Weights of a small transformer language model.
Size: width 320, 5 heads of 64, MLP 1280 tanh GELU, vocabulary 2145, 15.6M parameters.
Each number is 200 + 30 x the weight over the matrix's rms, rounded and kept within 0 to 999. Layers, rows and columns count from 0.

# o: layer 5 attention output (transposed), 320x320, rms 0.0532, rows 118-127, columns 0-159
# v: layer 5 attention value, 320x320, rms 0.0566, rows 119-127, columns 0-159
# q: layer 5 attention query, 320x320, rms 0.0782, rows 128-139, columns 0-159
# k: layer 5 attention key, 320x320, rms 0.0704, rows 128-139, columns 0-159
o118,202,187,196,211,197,184,167,136,176,174,195,215,185,165,220,168,203,170,141,212,229,277,194,146,229,192,215,172,192,196,180,201,189,208,176,198,212,232,171,172,188,189,199,239,188,200,173,208,201,209,197,192,221,151,201,161,215,169,238,210,172,197,272,201,216,251,243,222,147,158,210,219,167,231,220,209,180,192,210,161,168,182,131,169,221,230,240,184,201,172,148,180,203,218,200,186,237,244,213,196,205,168,199,187,216,224,241,177,183,221,152,208,196,183,167,187,202,150,210,164,204,156,211,159,205,161,214,212,222,217,228,189,163,203,197,243,147,177,205,166,207,222,193,171,178,175,211,252,220,221,211,202,235,226,196,163,202,161,189,217
v119,199,171,176,174,181,197,152,168,200,229,232,185,163,205,226,230,176,159,180,231,217,215,248,204,235,194,226,200,201,194,158,265,159,207,159,211,230,185,239,151,181,159,212,219,140,198,157,194,162,215,192,212,217,258,184,223,218,167,211,182,172,242,167,216,125,274,119,162,192,213,217,199,189,231,190,220,209,176,143,167,215,278,183,253,180,225,218,228,205,177,189,163,217,205,206,214,215,156,136,211,197,207,177,188,182,208,222,201,194,164,221,184,177,246,195,189,158,162,227,177,205,136,200,221,153,219,209,189,183,176,253,254,191,227,193,205,162,196,246,256,200,226,218,183,163,193,215,165,201,214,215,206,148,164,207,182,169,224,294,208
o119,184,218,255,160,185,189,190,206,179,191,167,260,217,199,253,224,241,200,231,198,215,157,173,246,192,191,244,194,238,194,182,210,147,241,157,207,235,245,173,271,221,207,201,212,194,170,237,213,205,162,185,180,167,198,161,220,176,173,165,157,172,164,200,156,238,103,171,246,181,316,204,208,234,130,231,189,240,212,201,227,127,216,231,187,208,222,207,219,217,217,187,219,194,212,210,192,230,201,195,165,181,250,214,224,193,237,209,188,231,157,229,255,204,206,174,192,210,223,248,206,209,213,212,186,209,211,160,151,158,278,190,240,190,238,214,246,213,225,233,185,195,184,225,190,188,209,220,197,160,188,226,210,247,214,241,270,193,174,178,190
v120,191,220,195,218,208,180,211,159,167,192,216,176,179,221,158,222,175,229,160,168,147,184,206,154,208,176,186,224,162,225,206,193,225,171,209,259,225,214,188,125,228,178,184,218,237,196,174,181,220,205,209,177,182,161,227,205,209,171,208,242,198,169,203,190,230,228,217,217,169,203,187,211,208,185,208,205,199,218,177,187,240,191,172,174,159,261,209,194,223,214,177,178,159,209,238,198,200,156,236,204,178,210,178,204,238,151,160,178,209,247,204,243,223,201,247,241,106,225,209,222,205,190,260,194,159,213,199,223,228,123,200,227,136,173,195,202,255,258,225,165,207,214,186,190,187,200,200,291,158,228,246,161,234,233,168,135,170,197,244,174
o120,182,192,174,249,221,176,181,149,154,230,187,152,213,194,176,214,235,186,218,170,182,264,171,211,161,194,221,187,203,205,249,192,188,219,168,213,149,204,230,220,192,267,186,227,254,111,264,230,231,214,184,159,207,182,160,178,203,199,110,179,138,240,188,209,160,148,156,148,190,204,148,207,157,210,187,164,229,179,157,184,217,188,252,243,173,189,235,224,189,199,179,207,213,207,165,199,219,227,181,215,185,147,237,196,224,204,207,208,193,160,191,135,232,222,218,185,161,256,195,231,247,245,172,205,207,238,197,228,173,212,133,213,195,213,193,156,161,220,173,228,196,221,223,206,166,183,189,177,188,217,159,244,193,175,233,211,251,224,199,161
v121,194,162,194,180,211,191,214,245,185,222,161,181,174,227,193,188,192,172,175,135,173,201,217,233,206,187,226,190,152,225,172,234,173,206,197,234,248,260,194,159,171,163,189,202,224,223,154,238,189,188,208,136,162,180,242,208,238,137,222,200,241,214,181,202,210,240,236,166,199,194,191,208,252,198,150,212,215,196,186,201,191,199,199,208,173,194,210,210,194,190,191,161,185,262,234,208,181,166,176,234,157,227,203,266,241,225,157,214,149,209,181,198,212,201,218,241,197,151,204,133,211,163,213,211,246,180,194,186,196,217,121,222,272,211,190,187,119,201,145,200,197,228,261,161,195,178,203,186,243,191,256,200,186,167,232,216,207,189,175,192
o121,187,210,195,168,170,162,143,206,212,195,261,230,171,171,292,238,227,223,198,204,177,204,168,204,230,224,198,208,256,173,193,169,166,215,197,205,186,199,199,202,236,208,173,208,182,198,220,206,168,175,184,206,168,166,201,269,154,243,145,242,185,216,244,210,167,149,162,186,241,265,230,211,240,223,249,185,207,175,191,208,186,220,207,198,237,218,241,210,201,152,213,263,237,155,194,216,235,179,215,183,253,212,185,206,199,241,183,180,203,177,203,198,177,194,217,167,173,198,205,227,164,177,231,181,201,184,173,176,180,198,246,277,215,226,189,236,222,162,286,217,194,199,194,220,147,228,191,236,201,235,216,199,203,258,226,204,111,229,215,174
v122,188,168,205,185,180,193,145,222,115,149,231,155,215,161,219,191,204,184,256,223,159,200,183,248,245,192,241,191,155,221,226,256,204,131,210,205,244,214,220,202,192,219,214,193,178,221,244,224,172,168,175,233,193,231,217,223,252,165,205,224,223,166,196,205,203,224,167,205,183,209,226,188,200,199,221,235,185,193,222,178,205,227,147,215,224,147,208,176,166,193,176,170,185,145,260,226,221,170,296,186,174,205,199,174,210,168,194,127,219,190,250,239,169,172,178,185,192,177,226,228,162,194,168,212,190,253,208,220,204,157,196,179,179,214,238,221,183,174,218,233,202,161,192,201,175,156,190,135,181,201,240,222,187,177,216,202,198,196,179,162
o122,220,182,226,186,188,208,230,229,226,261,184,156,178,227,211,202,237,198,172,192,149,168,221,187,198,191,240,203,192,224,220,212,133,230,213,197,171,168,163,253,199,163,209,170,165,225,227,180,186,199,176,185,210,227,213,215,195,222,149,196,187,184,152,210,190,173,195,187,221,249,218,200,184,192,127,228,267,203,197,211,192,190,275,217,153,246,197,225,203,236,201,159,210,183,200,216,182,149,162,137,216,261,219,173,208,181,244,216,162,176,221,202,209,207,214,199,184,191,183,203,192,215,209,149,203,193,214,157,180,219,166,235,161,224,188,165,274,198,216,201,221,205,198,211,202,195,200,184,223,164,193,191,187,211,189,247,223,205,210,215
v123,209,165,261,208,179,204,209,221,200,216,238,171,281,147,199,180,278,231,209,174,161,213,149,202,177,234,181,246,174,229,198,183,183,182,239,226,244,230,222,182,231,221,191,283,168,200,225,129,185,180,202,204,182,211,183,188,180,170,217,178,202,151,232,166,184,176,207,212,160,195,222,202,217,213,255,173,252,147,231,200,194,163,187,188,189,176,229,115,222,186,183,184,237,264,189,221,219,161,203,181,187,135,219,188,247,198,218,190,221,200,223,194,209,200,200,218,211,208,121,218,137,196,211,204,237,177,186,264,189,163,147,200,233,208,225,186,183,218,175,217,195,216,204,199,189,166,204,229,185,197,221,204,189,195,175,198,195,160,192,191
o123,203,197,155,172,221,227,186,175,195,181,152,176,171,228,175,191,186,178,184,167,148,239,203,179,235,180,267,146,228,183,185,221,213,199,226,191,158,221,218,191,169,146,186,145,200,220,215,233,255,238,224,208,188,243,223,224,211,202,175,256,211,185,165,177,225,149,241,178,198,192,251,170,174,229,223,188,242,209,222,189,232,172,176,190,172,190,237,247,186,230,233,220,255,164,192,191,202,185,208,177,199,240,210,197,239,138,178,192,234,252,210,142,158,173,202,191,205,203,192,185,212,175,196,178,161,157,222,191,163,172,177,173,149,212,152,160,200,162,179,215,198,168,200,163,175,209,158,147,193,205,224,229,171,188,186,220,196,243,197,219
v124,194,171,155,176,206,151,205,174,138,214,220,230,166,250,205,164,218,187,155,187,186,244,225,189,229,196,257,221,149,181,226,193,196,212,188,199,190,212,243,212,193,161,218,155,178,176,184,245,166,176,216,196,224,239,168,183,141,150,233,217,200,212,218,200,220,187,176,228,209,207,223,231,158,176,200,174,211,164,202,205,208,207,201,214,197,111,197,212,209,216,198,172,190,166,221,241,223,245,178,179,184,179,204,145,208,231,197,157,196,203,173,200,226,213,117,168,233,197,187,209,187,217,174,167,157,206,193,205,261,134,228,168,242,145,198,197,279,175,196,253,194,173,182,203,247,179,201,190,187,206,193,185,177,187,220,234,216,184,194,232
o124,112,208,228,180,180,189,216,224,225,192,210,198,238,159,197,236,203,216,224,211,241,176,263,206,172,168,214,191,226,192,155,198,199,252,187,181,190,136,196,217,201,244,214,228,173,220,199,156,202,207,153,156,229,235,161,158,226,200,229,162,224,189,171,185,193,160,196,236,206,165,164,214,216,175,172,185,205,239,175,196,169,241,180,209,212,229,203,207,182,188,212,250,204,294,197,178,195,143,172,211,182,233,187,211,211,194,217,195,174,171,209,176,194,168,185,223,193,253,241,160,193,221,158,225,159,235,225,177,179,222,161,269,199,225,212,215,170,214,181,226,230,213,234,207,137,272,246,145,181,238,208,214,216,213,218,211,240,227,198,204
v125,224,192,169,182,174,190,200,211,231,186,212,233,215,195,187,223,249,212,163,204,210,212,162,175,166,162,177,202,221,188,217,170,154,274,177,177,204,170,170,228,248,187,161,224,255,140,225,253,213,270,206,194,170,166,224,130,171,248,205,148,154,253,220,193,187,194,193,156,231,200,182,174,214,223,209,191,213,193,164,215,156,168,190,206,207,172,192,210,184,240,209,182,245,228,201,233,261,192,205,190,180,180,200,190,192,264,228,198,204,164,226,239,225,267,210,134,225,207,165,182,183,243,226,184,133,195,194,184,183,248,213,172,181,170,220,199,196,188,188,202,195,241,180,241,158,229,209,220,187,186,175,197,220,203,192,211,178,209,231,201
o125,205,166,207,166,216,211,237,155,186,187,154,185,200,189,156,204,171,216,239,165,195,211,248,180,186,244,192,224,198,249,103,220,277,218,191,190,243,272,224,137,176,162,214,231,192,174,199,189,255,186,209,158,211,227,213,216,177,218,207,225,210,211,209,217,199,252,174,246,151,192,145,244,191,226,188,172,184,233,225,169,213,209,155,198,193,202,188,169,234,182,198,202,143,229,227,181,174,218,206,219,194,145,231,205,174,205,174,209,220,236,177,134,195,141,204,247,210,145,251,205,264,178,251,242,198,226,183,227,188,197,233,180,220,192,214,149,167,203,171,215,214,241,183,172,250,206,213,197,152,250,218,185,178,182,236,229,216,195,180,161
v126,215,255,220,170,249,211,154,216,184,214,187,239,201,197,172,183,199,206,244,197,240,229,229,168,193,217,216,183,171,143,174,239,188,202,200,222,165,173,207,174,228,244,260,192,201,234,226,219,182,168,208,182,207,167,174,194,210,171,193,192,213,178,197,205,278,220,154,205,208,208,198,140,248,185,169,190,229,190,231,201,176,240,189,198,203,234,178,263,231,208,213,182,235,156,186,214,249,182,171,178,217,225,196,221,253,182,200,216,186,242,210,208,205,193,169,192,208,150,179,157,173,180,128,194,167,223,210,180,206,201,183,201,216,154,241,252,189,206,258,248,206,202,226,175,195,221,174,191,148,204,182,286,246,176,197,230,221,174,184,222
o126,207,235,172,192,167,187,195,225,156,180,229,214,202,200,240,209,197,175,207,181,237,166,242,222,210,235,225,224,222,225,201,195,201,189,217,171,221,182,214,226,173,216,158,176,144,166,141,152,159,210,193,242,174,182,224,223,214,245,214,223,229,231,237,197,183,217,192,221,195,258,171,187,187,171,209,170,159,227,213,206,202,173,238,205,174,221,168,165,205,174,187,239,192,223,220,209,215,220,208,221,158,222,195,163,186,228,148,177,226,189,205,193,231,237,226,183,199,239,195,214,194,236,242,203,197,175,204,207,199,240,236,201,206,204,185,210,255,164,185,189,196,199,167,262,225,203,184,179,220,211,243,216,181,268,207,208,170,235,245,213
v127,180,187,215,199,134,231,187,195,183,202,226,151,220,172,156,240,211,201,241,165,201,220,200,188,184,184,275,149,195,233,183,280,219,211,226,186,213,198,200,182,238,192,242,194,188,247,205,212,167,196,225,268,251,226,235,164,219,203,184,140,256,159,210,241,172,194,181,203,201,222,203,213,207,155,198,224,210,208,151,203,196,225,241,200,211,169,243,166,169,186,220,194,251,216,190,159,224,196,242,151,246,217,190,200,207,140,194,237,211,197,245,175,268,184,212,181,212,207,187,168,209,242,181,214,159,167,206,216,163,232,187,237,203,222,271,248,175,230,271,229,205,260,196,157,199,198,187,194,255,210,165,215,142,208,202,241,201,234,178,258
o127,227,181,194,244,219,235,238,194,139,237,189,146,141,180,201,203,181,166,173,238,233,121,170,212,213,282,168,231,190,212,209,191,216,173,216,200,173,220,195,200,206,166,183,149,184,163,220,154,244,213,237,140,207,229,177,245,185,226,172,184,236,212,220,221,193,199,229,184,173,282,191,154,253,171,208,257,206,253,255,182,200,162,212,224,196,191,172,177,185,169,182,175,226,200,262,189,165,196,188,251,204,213,171,207,205,211,222,225,139,239,196,221,189,194,209,192,164,227,214,224,213,175,211,230,229,147,83,221,205,235,228,150,201,205,209,205,214,165,150,217,181,225,193,253,196,204,166,174,203,233,229,197,235,172,232,201,172,171,184,200
q128,190,212,233,196,148,222,246,208,248,203,160,208,148,211,227,180,198,225,254,191,176,199,172,234,224,229,292,214,152,178,226,138,205,182,158,223,204,225,159,190,203,162,214,195,140,227,189,152,133,188,179,201,178,275,200,220,189,256,130,239,291,167,247,225,196,154,161,186,131,228,218,234,182,235,261,221,149,214,224,181,178,240,227,181,243,167,179,173,238,215,141,219,184,202,217,226,228,222,201,167,247,190,231,135,183,203,244,204,183,191,226,157,166,210,187,243,158,219,169,239,147,221,192,184,250,192,181,149,201,179,192,199,123,210,215,132,178,206,173,177,194,243,196,185,224,193,191,212,253,212,181,271,209,236,166,223,175,254,237,189
k128,157,216,194,214,284,202,248,198,237,201,149,210,198,221,227,219,179,252,232,168,225,202,196,243,248,209,225,210,153,210,192,212,155,196,172,208,196,168,161,239,255,153,192,165,201,243,204,152,145,202,175,191,218,182,191,214,176,239,214,267,230,191,175,191,263,185,166,198,157,230,279,243,229,218,233,226,161,219,196,211,166,164,157,140,267,196,170,178,227,286,157,187,166,153,197,222,209,177,252,166,264,185,259,160,212,230,224,214,212,231,280,167,258,165,221,210,232,162,192,233,212,265,175,184,209,216,196,141,211,182,196,165,191,191,200,142,251,213,212,217,372,208,157,201,193,226,259,174,178,147,193,199,229,153,218,247,193,182,235,188
q129,196,186,208,193,247,192,228,213,146,188,205,223,212,193,232,185,199,215,149,122,222,176,192,202,229,227,181,216,287,200,178,194,179,218,198,208,126,191,187,189,258,160,247,157,236,219,173,154,283,181,169,188,173,167,151,236,210,221,245,288,229,194,181,232,189,187,220,267,224,187,144,217,176,177,246,214,196,224,222,187,146,219,206,237,156,217,247,209,222,239,206,134,216,189,224,142,175,231,205,250,187,264,134,184,240,254,234,175,251,262,143,147,158,211,193,149,190,157,207,192,286,243,199,172,188,196,185,210,187,193,246,183,192,243,224,208,203,223,174,209,194,260,218,231,143,80,208,245,267,194,191,158,177,255,171,218,235,203,213,222
k129,175,213,222,197,180,241,314,201,183,272,150,182,135,292,199,182,185,237,166,157,179,249,227,199,194,211,164,170,186,204,151,281,179,229,194,150,165,245,251,169,233,183,191,201,240,172,254,187,178,160,193,217,215,188,143,219,194,161,282,249,202,189,238,189,102,183,189,236,176,197,157,194,211,215,206,221,162,152,220,188,202,245,195,172,172,201,209,191,187,199,230,182,219,216,194,241,178,222,216,126,188,212,191,281,134,192,219,278,241,288,195,180,191,171,234,226,181,241,246,213,135,188,194,210,192,187,226,197,216,229,234,157,202,206,164,239,167,234,198,152,63,206,208,217,243,202,189,192,232,158,212,157,194,245,206,186,221,207,197,194
q130,204,176,194,218,220,246,168,276,198,145,191,130,120,217,218,217,163,169,206,198,221,202,185,185,235,225,170,245,193,238,254,242,191,272,216,203,197,198,140,214,159,220,210,217,173,176,201,212,179,215,181,168,179,253,199,220,139,206,206,203,240,171,237,185,209,210,160,103,216,241,218,232,179,218,223,160,243,191,188,238,187,197,121,206,233,139,165,242,198,192,194,230,196,240,155,190,201,182,185,199,242,183,210,224,202,227,220,203,185,217,249,147,241,204,249,230,214,199,143,197,171,204,190,177,166,262,187,208,160,219,229,198,220,215,175,205,153,180,181,183,214,182,190,162,202,159,199,168,203,182,165,190,164,184,173,163,259,237,172,251
k130,207,255,216,227,190,195,198,193,196,206,218,146,229,202,196,245,178,222,160,155,193,219,161,204,185,193,189,219,178,215,213,237,196,197,222,191,193,203,185,183,183,197,226,226,202,200,212,189,211,197,168,221,213,188,225,181,218,177,193,221,197,214,179,191,199,194,178,176,217,172,257,201,193,235,198,164,206,192,198,196,226,184,178,202,169,214,220,204,178,217,170,193,190,183,177,212,161,201,242,211,205,151,241,147,193,188,207,188,192,222,167,217,165,157,217,185,235,209,190,191,206,222,186,159,190,197,212,206,183,194,219,188,212,223,215,196,245,221,189,181,422,181,242,207,168,213,303,243,208,132,205,232,164,229,173,135,209,203,217,199
q131,218,207,237,238,148,195,217,210,182,150,205,210,142,139,168,240,239,200,146,129,135,239,230,159,205,170,207,223,193,242,177,222,220,269,146,193,181,264,163,164,192,181,242,173,179,195,219,244,163,202,202,221,208,221,162,180,199,148,182,218,241,220,148,203,196,170,228,160,209,179,186,183,194,246,262,255,209,198,217,177,162,224,185,148,214,250,172,183,211,214,176,231,259,184,177,215,217,189,195,188,170,223,202,197,212,217,235,203,176,262,240,174,238,246,209,184,221,204,167,171,230,236,233,228,187,256,209,229,178,236,156,182,216,178,163,204,169,192,173,166,193,177,198,214,225,165,179,222,225,197,244,165,207,203,228,238,205,242,216,196
k131,159,162,203,218,209,211,179,250,236,178,232,181,234,218,252,219,176,216,165,202,172,169,250,181,237,120,218,222,174,192,221,219,237,226,210,197,151,212,202,183,167,219,197,185,251,221,169,185,218,183,174,251,174,240,191,189,205,180,196,257,238,180,158,156,199,159,235,207,201,260,184,218,215,171,208,235,179,223,224,216,214,193,190,173,208,201,159,212,213,172,163,204,211,185,170,165,199,213,219,181,257,228,156,217,266,201,236,185,242,202,206,197,222,208,270,231,241,159,276,159,205,238,245,180,175,161,144,161,198,193,254,201,209,178,204,164,188,205,219,210,87,220,185,183,205,159,98,231,243,242,234,141,210,204,229,197,188,271,222,222
q132,175,301,260,187,188,158,266,169,122,159,257,199,217,173,120,245,220,161,128,175,192,253,168,246,159,221,166,218,264,213,212,215,182,167,217,217,172,232,216,181,214,201,239,187,173,169,142,164,215,171,179,207,169,170,159,244,222,153,247,215,245,157,249,156,225,261,248,284,196,218,185,271,164,134,174,187,223,187,231,209,172,209,210,199,226,240,257,225,162,202,169,196,185,248,196,231,242,171,245,298,129,242,138,255,186,153,192,199,198,223,179,123,235,197,158,168,225,201,256,188,212,207,172,133,124,185,175,221,194,215,229,181,205,157,184,261,233,187,241,209,198,264,293,185,176,263,218,197,191,207,177,197,176,167,197,197,225,177,231,230
k132,221,215,218,259,183,210,166,210,233,226,145,201,218,181,172,192,203,198,240,228,215,243,201,216,159,219,240,245,201,127,193,184,137,199,154,172,174,281,226,153,183,181,199,199,152,141,216,250,259,217,199,137,202,173,186,192,160,201,241,138,202,171,228,224,198,287,228,218,243,192,150,206,162,215,252,264,231,184,209,228,225,218,223,197,179,211,202,181,191,206,210,237,148,222,210,244,210,142,171,163,155,205,196,189,113,228,231,203,227,223,207,168,201,248,222,191,196,187,185,158,173,172,260,212,134,213,147,173,225,257,236,207,260,254,178,228,135,243,201,227,0,251,264,198,194,218,152,162,264,231,161,218,224,239,122,223,216,168,127,166
q133,184,209,211,180,186,197,211,233,205,219,200,157,182,232,202,171,168,161,216,185,207,207,211,210,193,232,117,176,177,187,226,229,178,243,262,219,166,153,179,217,164,202,199,208,193,182,171,234,265,144,211,173,246,225,212,239,164,214,174,226,215,192,206,184,220,185,186,209,207,239,180,206,143,234,219,140,257,221,208,201,221,232,209,212,210,182,206,221,176,148,217,221,179,246,125,209,192,170,216,219,214,194,215,224,186,201,211,238,187,200,218,191,193,190,175,235,193,207,185,190,223,181,166,177,232,172,161,190,215,172,236,223,180,193,180,211,223,221,176,201,206,235,185,203,198,183,215,207,204,189,201,170,181,255,197,174,211,207,172,225
k133,215,215,241,231,207,206,211,134,191,200,196,157,215,221,218,206,222,183,181,178,225,191,154,195,166,227,223,212,183,211,185,255,198,207,214,217,215,214,211,176,219,232,244,259,191,209,232,170,198,217,178,164,217,174,211,176,197,175,204,198,190,197,204,191,213,178,170,172,177,158,246,176,226,267,209,174,199,177,213,184,179,209,211,210,176,199,187,204,193,192,210,204,188,223,178,210,146,189,182,212,207,168,248,157,173,209,205,193,181,251,186,205,166,206,181,174,212,231,143,200,204,207,201,176,205,213,226,193,176,168,178,209,197,227,163,200,234,252,201,211,377,216,213,188,196,185,328,197,165,102,212,216,166,225,166,189,194,195,196,186
q134,228,205,214,245,207,217,186,154,233,148,183,231,173,162,197,250,180,232,209,176,185,200,208,219,171,207,218,167,240,202,133,167,230,215,146,190,230,236,190,181,183,167,224,189,210,217,210,172,143,208,161,214,207,215,169,206,245,156,197,207,212,215,176,194,241,208,250,223,196,185,207,228,192,190,200,232,227,186,192,239,223,220,164,221,196,194,198,181,232,208,128,198,160,225,197,214,148,204,212,225,151,186,185,207,190,216,189,230,202,210,190,173,136,302,199,224,245,183,187,184,196,255,233,241,190,170,247,249,238,238,231,147,228,225,211,159,197,156,183,162,220,181,219,207,244,182,207,182,241,183,196,202,218,204,203,197,143,187,211,161
k134,239,169,188,225,166,168,174,242,228,215,203,250,169,189,177,194,180,203,216,183,194,218,237,222,217,168,201,239,188,188,187,178,209,211,222,184,212,169,175,186,191,179,180,231,231,242,187,205,212,184,197,235,235,230,195,251,212,204,248,242,199,191,154,210,174,185,250,194,213,200,148,261,154,164,175,246,225,197,189,204,201,214,254,230,184,204,158,156,204,219,189,234,171,220,230,142,262,232,193,201,210,227,111,219,258,198,237,185,218,190,180,160,226,185,214,205,190,193,212,199,135,282,208,217,159,166,212,192,239,229,188,181,191,188,185,207,128,161,205,197,52,191,172,212,239,150,108,162,223,236,208,184,206,193,177,191,223,208,194,208
q135,207,175,129,137,145,275,165,216,258,167,159,193,202,243,260,165,187,185,193,186,259,218,217,225,280,204,120,261,250,173,209,204,208,227,288,200,168,185,244,191,225,205,196,230,277,170,156,209,271,226,217,249,192,157,179,165,207,184,224,204,181,183,237,196,202,198,253,227,270,206,161,168,188,175,183,161,229,129,179,250,203,242,220,218,205,187,138,169,157,151,201,275,186,214,219,228,154,206,171,176,139,302,177,292,188,210,147,214,220,180,201,166,217,128,165,126,214,216,219,236,189,223,162,182,165,231,217,198,177,212,201,188,239,242,157,213,171,150,94,200,175,123,217,208,146,191,202,147,176,200,267,151,243,147,227,181,219,169,177,162
k135,225,226,153,139,183,203,197,233,171,210,191,129,179,183,229,208,168,176,228,212,194,187,204,200,174,187,129,201,200,215,187,193,253,224,224,173,223,194,227,148,256,208,169,232,238,203,200,185,225,173,158,260,179,198,231,160,218,163,220,177,148,204,226,215,182,260,213,226,210,196,159,218,221,179,198,128,204,203,177,211,222,182,179,206,181,237,194,152,158,139,239,189,248,187,227,220,234,184,180,177,158,199,281,222,251,199,164,231,189,176,173,218,173,141,202,192,215,231,217,226,210,238,173,188,166,187,202,207,177,248,197,187,194,180,145,236,146,211,183,175,404,192,245,225,161,211,330,188,174,189,159,244,203,176,168,203,201,180,202,155
q136,173,157,201,199,178,176,196,166,253,153,202,188,231,252,147,225,193,170,123,199,209,231,183,252,258,209,224,183,199,168,177,279,165,180,155,147,177,241,164,246,234,158,162,182,220,161,191,196,167,147,251,205,226,159,95,180,173,164,170,224,245,228,181,224,196,159,197,232,204,199,186,171,187,194,255,255,226,197,284,222,193,248,285,187,234,199,154,217,152,211,240,202,234,194,197,209,189,187,199,192,137,249,210,222,214,218,215,223,148,177,186,217,191,227,200,163,273,139,212,216,168,224,222,233,174,198,194,181,200,193,207,182,211,179,222,158,204,245,214,172,180,223,155,164,195,150,194,230,234,265,224,165,225,179,250,258,168,195,217,154
k136,197,231,211,197,161,222,252,193,188,202,196,181,194,221,314,217,203,100,178,207,156,182,205,202,268,190,218,198,193,151,172,201,248,220,163,179,210,254,223,201,247,190,181,190,235,188,208,108,234,169,208,274,201,225,182,198,198,189,219,155,188,195,189,160,174,151,202,213,184,239,153,188,235,151,233,176,192,219,152,161,188,208,256,223,149,224,178,156,187,152,253,171,220,173,218,194,224,165,172,172,218,222,192,232,209,207,181,205,205,206,188,181,194,224,171,185,223,159,238,175,183,241,219,235,167,173,135,215,168,215,209,220,203,197,164,160,200,221,221,216,177,251,211,201,198,153,261,198,145,235,289,166,245,212,175,164,172,252,208,180
q137,171,211,216,193,242,174,163,186,168,150,280,239,241,196,256,193,225,153,146,166,137,211,199,177,224,183,262,207,170,169,218,165,197,207,158,192,223,219,202,257,240,229,217,205,164,194,182,230,173,217,205,207,181,286,185,169,195,171,170,158,143,237,162,223,221,184,166,184,176,195,168,155,206,124,196,254,95,231,139,228,233,199,200,191,155,231,220,247,198,223,199,107,200,124,196,197,201,218,203,182,254,210,169,180,178,155,231,158,187,155,242,230,212,206,276,251,243,167,216,164,166,198,274,226,224,156,196,259,178,274,165,234,245,100,215,186,198,206,210,200,205,191,181,139,253,186,196,213,228,216,221,254,259,249,266,176,267,246,243,231
k137,112,140,196,202,211,158,165,169,209,178,226,229,236,208,214,206,202,140,139,206,147,225,209,189,232,215,256,191,210,165,184,184,232,182,201,300,208,146,186,278,150,189,218,138,172,162,245,219,187,196,188,252,159,246,207,235,94,248,212,229,234,190,180,241,252,136,233,209,201,234,243,156,237,209,236,210,147,270,171,215,213,191,214,240,162,257,200,216,270,215,174,222,183,211,211,158,162,193,210,250,219,221,151,224,235,209,179,181,222,141,230,209,261,251,215,257,258,177,201,218,132,154,252,225,191,145,157,148,214,197,175,215,192,177,263,167,263,204,173,218,70,179,172,185,198,213,182,222,221,196,208,149,188,209,214,148,178,211,179,219
q138,203,226,212,207,164,229,186,248,215,193,217,172,153,182,195,211,186,232,247,166,146,184,203,233,181,207,208,226,175,252,150,203,172,245,166,230,169,186,148,185,134,227,215,168,146,198,183,232,134,216,161,181,261,278,199,186,179,217,180,260,240,193,184,267,244,169,175,127,244,211,242,269,160,265,261,183,193,235,186,241,205,213,149,209,224,199,199,164,243,204,158,204,212,181,138,203,257,215,208,188,179,173,232,216,228,182,250,218,209,170,235,180,209,246,197,251,203,220,140,215,206,224,213,178,237,205,189,227,185,210,184,174,185,203,150,208,198,169,154,175,213,203,219,207,229,207,194,184,269,150,187,205,212,256,202,221,184,305,182,209
k138,192,200,214,205,261,198,185,207,206,144,222,178,183,213,160,219,182,232,182,169,223,209,181,239,216,142,211,255,160,220,198,205,176,233,179,232,188,188,194,174,174,168,253,166,234,232,215,177,193,180,127,167,216,195,206,181,232,176,202,242,229,189,152,167,266,130,187,160,207,206,286,174,149,263,213,244,179,193,207,236,183,127,155,181,230,191,181,227,188,284,122,230,168,206,169,183,236,178,178,210,291,176,205,177,224,242,228,207,222,237,196,193,194,194,198,188,208,195,205,209,189,277,224,151,222,185,249,218,242,181,232,162,179,236,207,173,229,227,195,249,322,181,173,175,190,195,244,191,199,127,239,168,174,192,221,233,204,196,253,203
q139,154,203,179,162,133,246,183,185,172,179,209,176,174,211,217,243,174,180,266,171,151,212,186,235,179,173,193,160,153,264,233,204,245,143,249,190,185,195,166,214,204,231,185,279,136,200,204,187,102,190,180,224,134,202,252,218,131,170,149,219,230,198,250,126,211,148,152,99,192,279,240,157,162,261,195,172,251,180,161,186,205,218,143,211,179,132,136,211,229,119,154,238,182,216,184,221,219,195,189,162,245,206,238,211,196,188,195,163,204,141,277,224,245,132,198,243,141,261,172,253,164,271,214,216,195,232,191,185,208,211,249,169,207,246,208,186,152,207,220,212,192,166,208,193,198,223,173,182,144,211,180,220,189,175,163,225,247,192,240,258
k139,196,216,236,200,169,188,159,172,262,196,166,190,189,145,156,209,178,238,213,197,201,198,173,216,208,195,238,178,208,201,256,242,160,167,225,193,181,210,187,162,185,183,262,204,163,220,186,197,200,185,122,192,167,188,227,186,216,216,182,174,223,217,176,209,205,199,180,171,230,187,264,197,198,234,256,187,187,185,209,221,161,177,137,165,182,173,158,171,256,214,153,208,204,220,196,205,233,218,221,166,218,164,235,166,205,202,214,175,200,181,211,222,216,196,205,202,237,227,144,203,226,235,182,183,189,210,216,224,216,203,235,156,175,227,248,212,268,205,204,217,450,205,196,189,186,237,304,181,208,175,167,249,196,155,148,225,195,188,237,158